config.yaml
num_attention_heads: 3
norm: "rmsnorm"
norm_eps: 1e-05
rope_theta: 24800.0
optimizer: "soap_variant"
decay_fraction: 0.809
batch_tokens: [16384, 32768]
doc_mask: false
Each number is 128 + 32 x the weight over its row's rms, rounded and kept within 0 to 255. Layers, rows and columns count from 0. The size above them is the row's rms in percent of the matrix's.

# layer 2 attention query, 96x96, rms 0.209, rows 0-63, columns 0-31
size [ 89  92 101  92  91 100  89 100 110 104 120 118 119 107 104 103  92  76  83  87  83 109  97 102 110 100 101 110 113 111 100 108  70  77  77  88  99 104 117 102  99 107  95 104  97  98 106  94 120  96  95 103  91 106  80 107 102 101  94 109  93 110 110 103]
[[189  79 127  90 103 118 123  95 172  87 128 100 123 140  83 146 101 125 108 129 150 172 113  97 106 142 142 150 117 160 111  79]
 [146 109  87 131 167 135  99 138 144 154 164  62 151 110 163  98 132 132 140 189 120 113 107 166 128 102 123 130 168 182 163 124]
 [206 124 148 110  46 136 147  70 123 131 114 163  73 156  64 122  87 141 124 148 104 149 144  92 127 149  81 119  77  73 124 160]
 [110 168 162 136  55 101 140 115  92  92 118 159 127 148 177 131 111 116 126 137  75  96 125 121 143  96  93 137 116  76  97 129]
 [177 199 141 150 104  55 145  94 137 150 107  90 131 145  57 111  69  91  88 157 135  97 109 114 126 169  68 146 104 167 124  77]
 [154 148 116 106 173  94 122  94 121 146 109 106 185 154 188 134  88 134 137 188 137 106 114 135  96 154  84 100 104 129 120 179]
 [129 155 147  98 115 143  89  69 153  76 165 178 140 128 159 124 181 124 117 161 101  93 105 109 138 130 130 190 178 127 110 179]
 [149 129 130 172 166 154  96 123  85 105 121  70 163 121 137 106 214  96 149 142 159 134 130 113  96 186 188 118 124 184 117 135]
 [129 103 124 152 183 106  97 132  89 204 135 133 165  98 152 179 179 127 171 102 146 134  93 116  70 136  85 169 166 190 126  74]
 [154  84 128 119  55 136 168 111 161 175 139  86 189  91 155 124 130 134  99 137 167 191 127 131 115  71 115 128 105 114 141 135]
 [125 107 186 122 137 127 145  58 123 137 127 104 165 101 197 199  86  62 121 154 111 128 159  70 113 155 173 118 124 101  74 175]
 [146 118 114 123 148  85  56 107 150 167 105 165 112 106 128 120  82 163 134 108 101 192 159 133 119 116 109 127 167 153  81 165]
 [134 150 154 184  93 155  60 125  95 158 121 143 151  83 143 113 118 139 151 138 166 104  88 115 159  98 101 162 136 161  37 163]
 [ 52 125 139 134 119 120 177  98  72 161 103  88  83 138 125 181 103 112 168 139 127 166 158 102  82  92 121 154 160 104  94 154]
 [135 141 106 135 138 156 132 140  88 124 138 156  87 125 143 144 179 141 131 215 169  73  89 156  69  75 125 168 116 133 109 111]
 [130 166 137 102  97  60 174  80 177  97 132 195 184 114  93 106 140 113 123 165  81 129 137  65 124  86 102 178 141 154 119 111]
 [158 140 111 152 133 105 141 117 209 118 108 105 134 164 120 168 114  95 175 133 128 138 113 131 166 143  92 114 142 108  78 190]
 [ 93 158  62 164 133 161 127 146 154 123 141 147 173 116 134 158 116 148 135 118 126  81 135 135 171 107 166  97 152 131 134  93]
 [138 117 110  88 129 129 121  97  83 117 122 124  44 112 107 121 107 131 149 169 146 144 113 143  60 180 143 160 133 181 138 112]
 [131 134 160  76 149  89 123 162 122 115 128 151 158 118 199 105 137 149 100  84  47 102 129  97 167 144  86 146 140 108 124 107]
 [ 84 143 201  77  92 112 131 136 123 101  97 134 164 108 216  77 181 138 104  61  72  75  85 114 157 126 146 114 103 139 177  96]
 [138 135 114 131 123 152 180 157 137 120 118  59 105 104  86 170 132 137 122 142 160  90  89 121  86 135 131 111 114 151 163 109]
 [ 49 124 151 165 176 149 111 126 107 158 161 126 151 197 116 145 111 141  96  99 176 142 174 157 109  58 113 134 156  87 124 195]
 [176 126 137 139  97 125  90 158 130 149 130 170 176  96 103 131 177 175 143 140 130  96 176  97 102 117 140 120 126 121 156 112]
 [141  46 146  89 131 135 187 132 131 103 124 112 111  70 112 120 122 168 143 141 150 201 124 178 110 168  72 143 117 114 105 167]
 [112 128 141  61 114  70 148 140 131 173 123 122  73  84 116  99 130 181 145 131 134  88 145 177 150 144 140 174 124 146 159 128]
 [145 162 173 150 105 113 130 101 122 141 158 210  97 121 171 148 155  77 162 169  87  85 149 149 107  90 125 164 138 138 124 147]
 [ 87 108 122  80  75 143 125  95 171 152 166 116 173  38  80 153 133 118  99 148 103  85 119 131  85 176 160  94 136  87 134 160]
 [ 49 143  87 105 130  91 127 106 109 154 163 156 125  69 142 120  97 131 137 101 135 199 157 166 123 167 139 182  86 106  94 154]
 [150 174 183 110 167 113 101 129 126 155  91 147  94 151  77 154 178  65 103  93 100 207  97 131 139 126 123 102 172 122 105 107]
 [115 109  92 112 119  95  93 166 153 136 102  99 128 142 117 150 134  97  79 195 138 123  83 172 120 110 100  56  98 155 188 202]
 [ 81 122 115  76 131 120  92 139 143 113  56  91 123 138 146  86 120 151 115  43 138 106 139 133 167 101 116  87 153 111 113 217]
 [ 99  66 164 219 188 192 150 164 140 160 162 108 139 104 123 124 144 117 124 123 151 104 161 133 161  67  95 172 147 111 152 132]
 [159 112  62 127 151 130 127  94 118 114 125 186 180 120 110 142  61 103 103 127  89  87  99 152 100 106 145 122 122 128 159 111]
 [ 86 112 150 162 130 122 103 126 144  75 168 122 176 132 106 181 123 158 115 116 105 144 115 136 119 108 115 181  95 100 145 132]
 [100  93  93 121 125 133 130 112  90 141 129 140 134 113 163 116 161 139 177 141  46  94 123 152 149 144  94 115  89 124  73 187]
 [173  71 135 125 112 114 152 130 161 132 152 195  41  86 127 114  83 192 101 111  95 132 117 118 120 151 146 134 115 105 188 151]
 [243 112 135 106 130  59 104 129 129 138 144 147 156 147 204 128 113  97 146 116 167 141  98 157  96 149  91 100  97 112 115 147]
 [ 83 115 156 135 169 151 143 142 145 165 209 150 108 165 149 123  96 121  91 103 119  83 124 158 112  82 126 151 158  83 117 179]
 [ 64 129 125  99 114 106 116 165 115  79 154  68 119  55 112 113 124 154  85 154 122 162 125 133 140 143  79 143 161  93 112 113]
 [ 97 111 129 107 150  33 101 154 122 147 115 155 117 139  84 120 127 139 132 170 116  59 176 159 168 119  92 137 113  79 130 112]
 [127 152  90 128 141 103  97 100 114 133 122 105 147  71  71 141 132 137 145 113 140 140 170  79 160 196 177  86 139  91 136 175]
 [100 122 158 124 109 127 120 132 134 175 121  82 176 161 146  87 104 174 169  48 179  78 115 204 116 156 149  86 112 102 113 143]
 [175 119 160 117 117 116  74 107 139 153 108 108  92 120 159 101 120 165 107 131 147 137  99 149  98  84 142 120 123 160 130 167]
 [178 141 102 129  93 121 121 105  78 126 130  85  80 165 123 128 109 132 138 112 142 146 132 191 142 118 147  98  71  60 139  88]
 [ 81 114 122  88 131 137 123 144 125 120 173 129  82 124 132 177 138 171 115  82 122 128 165 166  63 170 106  92 126 149 147 163]
 [ 79  96 131  79 106 133 118  98 193 103 113  72 131 225 129  56 109 106 147 187 113 119 179 149 127 160 152 158 111 154 128 114]
 [162 123  68 158 124 125 152 204 116 188 123 154 133 198 139 169 118 108 145 119 117 131 116 117 114 125 100 191 142 126 113 108]
 [213 139  82  62 121  92 116  82 148 117  60 123  98 141 108 137 123 109 106 113 100 177 124  79 119 192 156  88 139  95  97 161]
 [112 149 144 127 116  78  87  82  79  85  98 146 143 130 101 129 197 133 156 106  94 183 121  93 111 206 166 145 117  93 114 116]
 [ 93  68 166 121 153 138 103 162 101 160 169 121 127 106 145  84  90 146  98 105 194  84 122 125 164 120 116 178 118 121 137  75]
 [ 48 140 106 145 113 146 146 104 113 141  93 136 113 109 160 136  86 144  80 138 132 139 143  98 104 107 157 108 160 179 100 140]
 [177 167 146 136 146 133 150 136 152 104 144 149 152 136  54 123 126 122 178 129 135 193 156 148 125 138  96 151 125  86 137 156]
 [164  54 122 129 118 159 134 119 194 108 127 150 154 140 116 175 164 135 130 156 102 178 117 107 134 186 122  57 101 135 103 162]
 [177 109 117 135  83 124 129 146 154 166  76 174 102 163 125 156 153 147 179 201 155 189 160 103 141 144 144 100 100  79 102 121]
 [160 147 102 161 158 142 182  85 163  87 126  99 101 164 101 147 139  78 119 108  80 181 119  82 182 192 123 130 148 141 108 128]
 [142 139 141  32 150  68 128 149 140 151 142 141  95 142  90 155  96 157 131 108  94 148 114 147 172 189 186 130 151 111 152 101]
 [126 124 133 111 139  99 171 132 116 120 131  92  70  96 152 138 204 100  93 121 112 104 156 110 113  99 170 132 178 161  68  99]
 [107 100 135 154 123 139 145  78 207  74 101 153  87 133 117 114 132 113 199 120 109 135  75 110  95  91 161 114 101  54 109 130]
 [126  87 129 129 104 145  43 161  84 141 123 121 190  85 122 167 103  94  41 137 127 119 180 161 126 118 129 116 120 109 187 143]
 [134 111 127 120 123 128 198 117  85 115 106 119 170 173 208 105 132 131 151 121 104 128  95 161 145 213 163 114 172 145 111 186]
 [112  92 104 166  89 127 135 104 114 124 130 166  69 177 189 115  82 143 152 124  49 148 115 113 167  89 122 162 140 177 125 164]
 [ 79 115 127 124 119 153 101 128 168 154 152  81 128 105 125  74 159 135 154 124 157 101  60 115 174 142 150 108 134  71  88  76]
 [148 166 130 111 134 123 155 176 172 134  79 104 103 120 124 116 135 193 108  62  88 170 121 128 103 104 113 105 137 137 155 216]]
# layer 2 attention key, 96x96, rms 0.219, rows 0-63, columns 0-31
size [ 75  94  93  85  79 108 108 108 105 105 112 111 106  99  97 108  84  76  87  87 100  91  85 100 104  98  94 115 109 102 102 102 123 100 101  94  86  99  97 116 103 111  94  98  87 110 101  89  74 100 102  99 110  95 142  98 105  98  90 111  92 105 102  95]
[[126 176 169 123 136 164 201  98 129 130 112  71 133 130 134 101 131 116 116 113  52 105 116 147 152  77 163 140 106 105 115  91]
 [158 112 156 117  68 154 202 102 134 154 121 143 126 122  84  89 131 121  93 109 207 146 118  71 110  88 114 167 139 123 144  96]
 [110 150 106 151 126  67 144 140 102 129  95 119 127 165 170 162 154 132 134  79 154 184 103  93 144 161 174  80 211  79  55 126]
 [145 151 166 110 123 138 149 127 123 183 109  98  83 167 166 124 123 144 103 100 121  90 140 172 119 115 128 193  87  84 148 103]
 [193 131 129 127  81 141 101 128 107 115 101 138 178 225 110 142 150 178 140 143 123 119 107 120 203 119 152  98 145 142  80 148]
 [137 100  82 119 123 160 142 138 102 127 150 114 158 148 188 110 155 165 135  90  92 102 124 118 132 165 120  91 193 125  94 143]
 [135 111 170 110 131 146 119  80 120 193 137  91 104 123  82 171  80 127 101  90 141  61 111 150 108 100  96 170 124 153 130 125]
 [152 128 160 146 110 114 118  71 148 144 136 125 121 114 193  48 106  51 141 130 139 137 156  84 162 154 175  79 127 131 143 104]
 [ 99 106 115  48 165 167  94  77 138 142 125 123 137  85  75 108 135 116 140 164 119 123 149 158 150  63 113  74 122 168  79 132]
 [127 150 158 106 157  95 128 120 136 183 137  98 150 139 163  30 124 105 132  93 136 160 123  96 119 144 127 147 112 114 150 132]
 [159 129 144 109 152 161 105 119 102 157 159 112 120 147 103 102 108 154  73 157  64 144 116  76 165 139 130  99 156 133 118 167]
 [119 118 149 125 164  52 121  76 131 222 125 186 125 132 126 135  95 100 146 111 158  86 137 104  86  94 157 166 165 133 128 156]
 [ 61 134  79 153 115 115 130 145 153 125 120 122 175 100 135 145 109 118 137  73 161 139 129 141 220 108  97 182 129 118 165 198]
 [168 147 190 129 116 108 136 132  84 152 117 115 105 142 123 180 104 116 142 128  92 146 146 168 113  92 139 158 177 129 102  98]
 [206 147  67 154 168 121 101 166 166 148 118  65 118 142 138 187 119 104 106 138 181 220 105 167 161 119 132 107 115  96 134 110]
 [148 118  67 166 162 127 191 168  96 147 105 151 150 147 100  87 120 186 161 138 106 128 127  74  99 115 181 159 108 115 134  80]
 [109  89 113 120  58  89 130 145  78 113 147 159  83 139  95 109 120 177 156  82 152 211 148 143 130 139 116  76  82 114 132 127]
 [170 134  77 154 148 128 130 143 131 150 117 140 163  74  96 101 112  84 159 147  85 104 117  91  75  88 149 129 168 136 143  96]
 [141 119 126 141  59 115 155 113 131 128  95 142 167 183 122  70 135 135  60 132 151 167 134  62 127  94  82 143 158  44 135 162]
 [143 120 177 158   5 159 164 114 132  68 121 143 107 157  88 145 139 124 118 179 158  90  95 102 161 119 146  80 112 130 174 114]
 [145 154 167  67  83 119 104  91 135 142 141 126 161 118 118 129  81  81 136 140  97  47 122 110  81  94  83 143  53 146 105 150]
 [139  89 165  85 146 109 116 124  59 200 142 112 131 137 106  87  98 107 110 138 129 168 120 158 164  73  93  84 121 136  87 210]
 [ 61  97  84  91 118 123  92 130  82 219 175 177 118 140 104  94 121 174 117 154 125 113 182 164 150 133  78 137 173 140  77 130]
 [121  86  84 109 154 173 139 109 138 148 112  95 151 143 121 115 104 107 179 108 188 136 145 106  98 118 138 173 111 163 174  59]
 [124 133 130 149 115  88 145 152 176 163 131 109  94 139 136 142 123 105 150 150 145 194 171 154 136 132  94  72 154 122  77 115]
 [125 111 139 116 100 103 154 110 112 152 119 100 162 119 125 146 136 174  99  89 164 181 114  96  99  91 185 105 183  98  65 165]
 [163  98  99 107 187 129 134  96 130 142  96 156 183 139  87 181 144 146 161 120  87 123  80  59 102 135 145 118 125 174 129 163]
 [131 154 103 168 173 113 115 164  89 132 185 126 144  54 118 102 128 170  99 125 159 143 134 117  65 148 143 115 188 105  85  97]
 [124 131 144 171 138 113  88  78 151 125 109 116  86 133 157  59 101 125 159 171 124 121  68 205 136  89 136  94 136 120 141 140]
 [129 128 166 102  72 166  52 135 157 146 151 157 128 150 127 168 112 135 187 179 161 152 154 112 162 106 116 161  95 166 103 153]
 [152 119 144 106  72  75 165 148 131 132 132 106  87  98 132 175 114 132 138  70  77 134 202 162 115 109  64 116 120 138 141  68]
 [129  98  98  97  84 114 119 183 151 112 112  82  92 139 114  60  65 174  67 100 140 101 159  95 134 125  89 133  95 124 133  93]
 [109  94 165 135  75 161 138 138 122 153 200 152 135 121 115 148 168 140  77 152 147  84 136 156 127  84 118 163 175 159 162 108]
 [163 126  77  65 145 101 161 112 120 113 109 155 165 130 125 157  99 166 140 104  98 129  30 202 149  73 136  90 110 137  94 102]
 [ 44 104 119  71 125 148 176 108 164 174 150 162 117 158  75  91 188  99  86 159 139 117 136 120 109 132  85 187 188 168 138 174]
 [129 145  80 118 128 101  71  82 166 100 144 213 118 149 147 125 162 156 146 126 134 154 163 116 153 116  88 145 135 102  98 100]
 [140 136 128 124 157 116  88 133 105 164 130 164 167  86 112  87 153 151 161  76 123  92  94  97 130 129 159  94 131 110 188  99]
 [ 92 159 127 184 147  83 178 110 211 126 117 111  67 131 146  84 141 121  89  48 151 148 130 126 124  63 157 177  83  99 104 116]
 [194 165 150 133 136 139 112 112  98 146  88 167  78  97 114 114 127 121 163  50 116 112  62 150 137 143 154 144 150 132  91 136]
 [ 96 129 147 179  95 153 141 131 116 112  91 140 111 120 168 140 167 133 185 164  55 110 118 109 160 123 160 109 103 114  97 146]
 [135 163 116 125 124 114 103 104 112 173 113  81  92 167 117 104  85 128 159 157 182 148  84 126 148 148  87 180 171 113 137 139]
 [ 80  84 148  84 133 171 155 155 132 161 155 155  88 106 117 136 118 165  51 118 174  80 109 167  93 107  93 146 177  92 111 150]
 [ 71 135 116 154 142 158 124 171 125 147 160 132 157 119 135  60 111  61 142 141  94 121 179  99  86 115 124 103 112  91 130 230]
 [154 201 116 138 127 162 110 163 203 154 159 100 125  42 135 122 116 137 131  87  93 115  70 136 158 142 131 147 125 124 136  96]
 [103 196 176 100  95 118 162 156 174  72 128 113  97  98  65 122  56 147 112 110 112 136 156 171 127 104  91 134 149 156 109 156]
 [115 195  80  80 196 111 144 143 146 117  45 143 132 118 180 110 123 140 132 127 129 158 130 116 111 158  89 107 115 114 171 178]
 [ 95 161 103 108 103 167 137 101 150  88 139 158 147  66 119 173 166 163 132 101 120  77 162 130 114 173 151 114 158 146 109 101]
 [125 150 138 107 166 119 148 128  72 165 130 166  90 120 126 140 103 145 175 159 197  99 157 167 128 110 174 129 131 154  23 195]
 [ 57 112 198 192 124  97 156 212 126 135 130  82 168 171 130 112 120 122 101 130 150 152 112 109  64 132 107 105  68  80 177 110]
 [ 91 127  98 118 145 119  93 154 117 119  35 146 171  96 145  73 130  89 151 111 109  99 131 121 174 111 130 140 108 121 147 178]
 [102 129 156 132 115 133 109 106 165 179 133 183 129 149  93 113 155 107 128 142 124 102 133 101 135  86  99 190 157 124 171  91]
 [101 119 120 171 183 103 150 139  88 129 121 125 136 105 222  76 144 150 142 152  98 185 112 121 152  92 147 121 130 177  99 155]
 [155  84 133 133  99 185 114 106 106 140 172 149 174 117 152 107 128 189 109 185 107 132 130 139 143  74  99 128  88  99 155 172]
 [148 128 179 123 121 146 169 159 104 120 154 113  88 122 147 122 133 110 144 187 162 119 126 112  96 156 168 121 125 133 125 119]
 [184 167  81  88 134  99 131 155 122 115  63 128 154 142 108  99 137 126 208 132 151 133 102 111 139 134 124 133 111 140 133 145]
 [159 102 151 142  92 187 144  86 126 157 145 168 109 131  69 167 147  77 124 112  95 120 124 155 119 126  91 128 144 186  88 135]
 [157 141 177 111 162 145 125 139 145 114 134 116 140 175 108 110 187 155 100 161 173  99 110 140  95  98 148  32 215 121 120 105]
 [107  95 166  65 174 114 140  98 162 183 119  95 110  79 132 183 107 151 149 168 117 107 130  73 103 155 137 166 103 124 106 144]
 [107 133 150 130 101 146 123 104 109 126 169  88 167 162 206 145  65 114  86  88 103 138 103  82  70 127 104 162  86 141 127 128]
 [104 111  93 119 117  99 127 126 135 132  98  48 120 117  95 102 167  90 158 130 130 101  80  89 171 133 137  77 197  98 104 100]
 [167 134 137 110 146 137 169  99 141 134 147 195 160 158 130 163 103 102 149 123 108  95 107  70 114 124 118 118 120 139 216 212]
 [127 212 138 119 125 109  84 156 119 144 119 115 105 142 167 157  92  82  49 173 131 102 134 166 197 133 129 102 120 171 197 147]
 [114 128 130  90 122  77 122 154 112 110  92  82 112 174 145 123 136 123  91 110 125 162 132  88 139 127 160 116  97  69 158 166]
 [128 115 131 188 123 158  84 120 136 117 126 113 138 133 139 151 119 139 148 120  97  67 140 101 134 206 109 101 143 185 110 151]]
# layer 2 attention value, 96x96, rms 0.167, rows 0-35, columns 0-31
size [ 97 101  99  95  92  96  88 107  96 102  97  86  88  85  96 100  95 102  81  97  95  96  95  83 103  86  89  96  95  93  98  80 124 112 102 112]
[[118 140 145 154 105  77 108 135 150  83 153  64 135 164 145 113 121 207 119  71 108 167 135 185 128 140 102 127 128 115 159 136]
 [ 86 107 124 198 178 112 184 120 141 186  84  80  93 104 131 113 142 159 139 165 108 118 178 116 201 138 106 108 132 130 107 105]
 [139 152 117 134 126 103 200  92 130  95 140 184 153 121 124 124  91 212 138 111 154 130 115 139 103 127 125  83 168 135 144 223]
 [125 153  88 151 126  71 114 210 165 147 128  68 173 137 102 119 158  91  93 118 128 132 114 145 178 101 104 155 134 157 140 117]
 [158 114 107 126 120 193 129 157 153 165 151 163 135  97 158 126 117 144 124 121 161  99 169  86 142 102 179 105  61 111  91 167]
 [174 132 141 108 195 119 121 139 121  50 159  98 165 139 131  98 156 148 119  96 131 176 163 112 202 172 126 144  76  81 150  55]
 [124 158  84 167 197 136  61 160  83 145  91 150 124 161 160 197 111 141  89  80 133 109 150 132 122 147 167 111 115 118 136  83]
 [ 79 133  60 103 119 105  70 140 165 155 132 109 163 165 150 159  88 129 150 103  20 131  70  91 120 137 167 104 153  71 141 118]
 [113 170  84 156  97 163 100 125  47 167 176 132 117  60 159 207 141  86  99  98  84 117 116 142 158 137 109  99 146  78 155 109]
 [144 109 125 190 127  98 141 171 134 110 126 139 183 115 105  94 125 180 162 161 168 164  98 149 129 135 179 171 166 123  74 104]
 [161 122 167 127 161 107  97 126 138 127 119 116  63 124  80  84  96  46 161 159 199 122  89 134 164 185 118 102 108  77 109 164]
 [107 134  99 111 108 120 204 124 127 157 158 122 158 145  96 116 176 180 117 104 113 132 182  57 197 122  94 172 143 156 134 131]
 [ 90 101 193 187 142  84 122 141 124 108 171 153 138 106 126  99 125  88 115 104 117 126  69 108 121  93 166  91 152 145 152 162]
 [120 106 159  75 153 131  82 118  66 104 137 113  93 149 140 137 174 162 140  77 112 124 123 168  65 112 142 134  85 138  91 144]
 [ 84 135 111 152 180 180 151 111 145 133 155 123 134 148 186 120  36 191 117  86 146 147 106 176  78 144 210  76  91 105 121 163]
 [133 142 127 119 169 104  58 135 144 190 157  98 119  81 116  92 158 148 105 112 100 153 132 129 123 139 154  81 128 112 132  86]
 [157 135 116 199 157 101 156 103 139 129 137  96 145 105 139 134 134 232 172 118 124 146 167  94 128  92 147 165 145 120 146  54]
 [ 91 134  73 125 153 181 135 142 146 103 114 152 155 163 144 106  85 127 134 125 128 112 141  85 128 114 126 140 107  68 106 182]
 [159 140 104 142  99 152 127 141 123  43  81 170 131 118 123 117 138 176 169 147 113 104  87  84 115 111 178 119 123 133 142 121]
 [ 94 167  82 112 133 172 145 102 165 157  86  96 115 136 173  81 144 106 141 183 152 149 128 198 144  59 145 145  96 180 128 124]
 [118  97 140 129 183 108 155 115 154 135 113  79 122 158 135 132  87 108 136 139  96 164 159 120 133 156 105 111 156 136 184 162]
 [137 150  47 105 130 115 107 122 163 167 104 120 181 102 121 160 131  92 126 105 213 102 125  74 120 112 159 127  95 145  87 123]
 [ 97 121 135  95 136 125  94 162  45 156 141  40 137 105 142 130 114  98 160 136 143 117 125 157 116 127 174 152 119 114  80  96]
 [139  96  93 116 152 140 155 145 137  60 136 128 117  89 103  99 141  76 184 107 117 166 113 112 185  97  89  67 139 112 184 116]
 [164 163 143 166 153 123 127 111 180 206 115 118 147 151 156 101 141 164 120 105  81 141 120  49 139 125  88 124 185 110 133 107]
 [ 81 147 116 124 165 162 103 226 121 102 179  59 122 157 156 118 114 114 211  82  44 111 122 124 129 113 137 158 181 129 172 115]
 [181 112 125 173  45 161 190 185 118 192  99 106 139 165  79  75  95 118 164 137 114 166 132  99 162 129 111 181 105  95 120 163]
 [159 121 154 199 158 164  91 102 117 147 153 146 134 132 195  63 134 182 146  90 120 173  71 183 190 183  85 135 159  99 157 131]
 [106  78  99 156 146 134 147 129 155  80 100 121 124 147 122 164 162 113 135 152 151 154 126 138 133 147 215 145 105 127 146 102]
 [131 185 152 139 135 103 120 124  32 117 168 114 114 121 101 129 116 160 168  91 107 128  99  95  88 112 143 145  48 186 176 146]
 [114 110 112 142 104 129 155 194 150 142 134 124  79 171  94 142 198  40  87 131 130 155 125  90 124 116 143 168 177 160  78 162]
 [101 137 171 114  78  92 156 109 146  96 151 120 110 106 111 105 107 113 124 110 154 129  99 140 160 124  61 142  98 117 126 117]
 [160 117  93 122 144 180 177 154  93 155 107 106 174 141  99 112 127 103 152  90 149  84 162 112 141  79 143 148 162  52 158  76]
 [145 158 147 185 206 116 136 213 154 115 132 106 114 125 122 123 111 123 120 126 119 126 145 199 104  94 110  88  89 135 171 111]
 [142 135 147  76 163 121 166  90  87 137 115 125 100  81 190 106 152  63 173 148  99 106  59 104 120 144 156  99 141 143 125 116]
 [125 106 137 139 128  70 126 103 100 123  95 143 117 163  95  89 172 107  92 123 155 128 175 148 110 132  51 138 105 114 161  83]]
# layer 2 attention output (transposed), 96x96, rms 0.151, rows 0-35, columns 0-31
size [ 89  96  95  97  95  87  87 100  87  96  91  73  84  86  92  94  80  94  79  92  93 104  89  77  92  84  87  97  93  88  92  76 124 119 103 120]
[[174  84 141 110 163 144 151 119 155 152 124 147 153 134 116 126  99  99 161 154  85 175 140 124 161  86 114 156 157 115  74 135]
 [128  92 133 156 141 119 144  92 167 109 127 102  50 177  99 159  72 111 167 123 202 162 127 154 151 136 169 102 144  83 147 204]
 [128 109 181 164 148 124 136 124 177 101  84 136  99 125 128  89 159 133 160 155 133 131 132 123 103 147 143 154 154 116  49 114]
 [149 120 132  84 133  97 138 147  99 171 137 103 148 125 158 171  72  84 157 111 174 116 114 119 100 143 180 177 117  85 147 102]
 [164  76 105 121 119 128 151 122 112 133  91 116  99 145 117 142 125  92 127 105 170 117 140 221 141 108  64 113 124 131 123 110]
 [128 147 110 157 118 100 134 165 128 101 124 122 119 193 109 151  90 132 115 101 165 173 133 157  96  94  99 112 103  88 111 161]
 [148  68 145 105  65 165 141 169  87  45 166 166 187 160  98 140 134 125 107 165 113 100 126 159 123 207 107  38 120 140 150  84]
 [157 101  64  75  82 102 166 124 140  85 126 141 164 141 110 180 177 109 135  95 105  73 127 206 122 169 125 131 107 181 236  75]
 [133 153 105 111 127 163 167 178  60 158 129 149 147 171 118  83 223 159 127 201 180  82 120 140 158 116 161 163 127 152 179 138]
 [ 84 131 136 189 146 110 156 143 164 115 178 170 150 123 103 150 176 167 162 164 133 121 151  38 110 135 128 118  71  82 140 105]
 [ 74 193 152 141 126  82 139 176 145 162 111  99 140 143 141 147 169  92 175 114  96 122  80  83 180 173 157 125 171 177  89 143]
 [118 106  95  75 141 131 150 120 170 160 163 105 139 146  98  75 117  76  70 136 146 152 142  89 162 142  63  96 115 139 118 122]
 [ 74 133 147 123 172 115  99 133  95  91 110 202 113  92 171  96 194 160 143 142  92 206 142 153 129  89 179 116 123 166  88  92]
 [135 173 105  72 167 140 107 121 121  75 120 220 168 117 154 116 130 135 155 137 144 117 133  72  94 118 120 162  94 195 120 153]
 [162 122 151 148 101 163 148 150 156  80 134 136 131 172 114 149 117  83 200 155 168  72 151 182 183 140 122 113 102 206  73 192]
 [ 81 141  60 162 140 162 139 186 110  89 142 156 148 166 121 110 170 135 155 129 160 163 148 145 152 156 178 139 127  91 114 106]
 [123  42 134 108 126 150 135 121 164 131 143 108  79 161  91 129 108 172 171  76 115 130 125 132 131 110 140 107 174 124 132  81]
 [180  81 116 131  98  96 133 148 168  93 152 154 139 103 126 163 132 146 138 202 136  78  96 157  97 121 123 160 170 102 112 191]
 [118 145 144 168 102 102 101 128 145 119 119 209 104  76 143 129 127 141 118 160  79  74  93  67 144 130 147 148 146 120 102 174]
 [ 80 150 140 141 152 182 128 122 131  75 123  84 122  91 118  88 127 129  88  97 145 138 170 116 152 136 104 102  54 132 148 186]
 [123 186 129 132 100 103 113 159 124 186  75 110 108 178 129 166 132 119 150  96  89 105 137 137 107  75 114 203 158 150 120 110]
 [110  78 147 157 103  98 143 137 124  71 151 111 205  95 185 131 118 147  95 153 158  76  82 153 123 143 112 123 140 109 140  59]
 [156 123 104 136 158 226  93 179 109 143 204 156 111 139 103 200 116  88 101 140 118 144 194 133 101 129 171 150 115 196 111 134]
 [110 138 173 145  57 121 128 178 116 185 112 105  53 129 135 159 167 156 112 164 144 172 156 172  72 199 128 135  93 120  96 104]
 [146  93 118 134 137 153 191 127 128 193 167  82 113 165  82  83 113 171 157  40 130  36  81 159 128 138 103 139 219  93 133 104]
 [136  81 151  86 111 107 193 115 154 131 167 163 158 137 111 171 162 130 133 165 118 145 123 122  95 135 141 137 109 222 162  80]
 [101 124  93  77 157 126 100 154 179 139 147 120  91  87  99 106 174 122 104 111 134 111  87  92 152  86  92 128 101 104 135  80]
 [109  79 178 122 144 129 163  92 158  89 143 138 167 107  97 124 143 110 161 117 134 124 125 114 135 141 159 138 173 119 109 129]
 [138 114 130 158 124 105 118 133 142 112 140 125  34 181 133 125 131 129 136 188 113 158 143  91 187 142 167  61  91  74 136 129]
 [146  96 105  99 194  99 175 168 107 103 124 166 186  80 140 155 145 150 126 167 151 152 152 189 153 147 176 103 150  90 127 101]
 [115 179 143  99  96  60 115  84 112 130 136 157 117 138 151  75  67 122  62 158 136 143 146  91 130  95 122 129 112 123 155 104]
 [111 175 110 134 147 135  63 182 146 141  97  84  74  99 122 140 189 137 149 156  97  82 122 105 118 131 106 165 113 160  99 145]
 [154 169 124 144 129  77  79  65 164  73 133  98 152 126  78 115 104 122 148 205 112 153 173  95 147 180 131 151 192 163 127 147]
 [110  65  86 136 108 183 106 101 155 134 119  98 178 177 126  90 134  85  90 143 106 120  85  68 131 116  77 142 151 144  82 126]
 [106 144  97 135 113 176 135 134 162  82  96 135  82 118  97 139 144 119 144 162 111 148 145 200 132 108 154 117 122 181  94 120]
 [119  98 114 115  87  90 143 114 182  69 142 124 129 156 172  78  94 160 229 135 104 127  89 157 138 105 116 164 108  97 145 135]]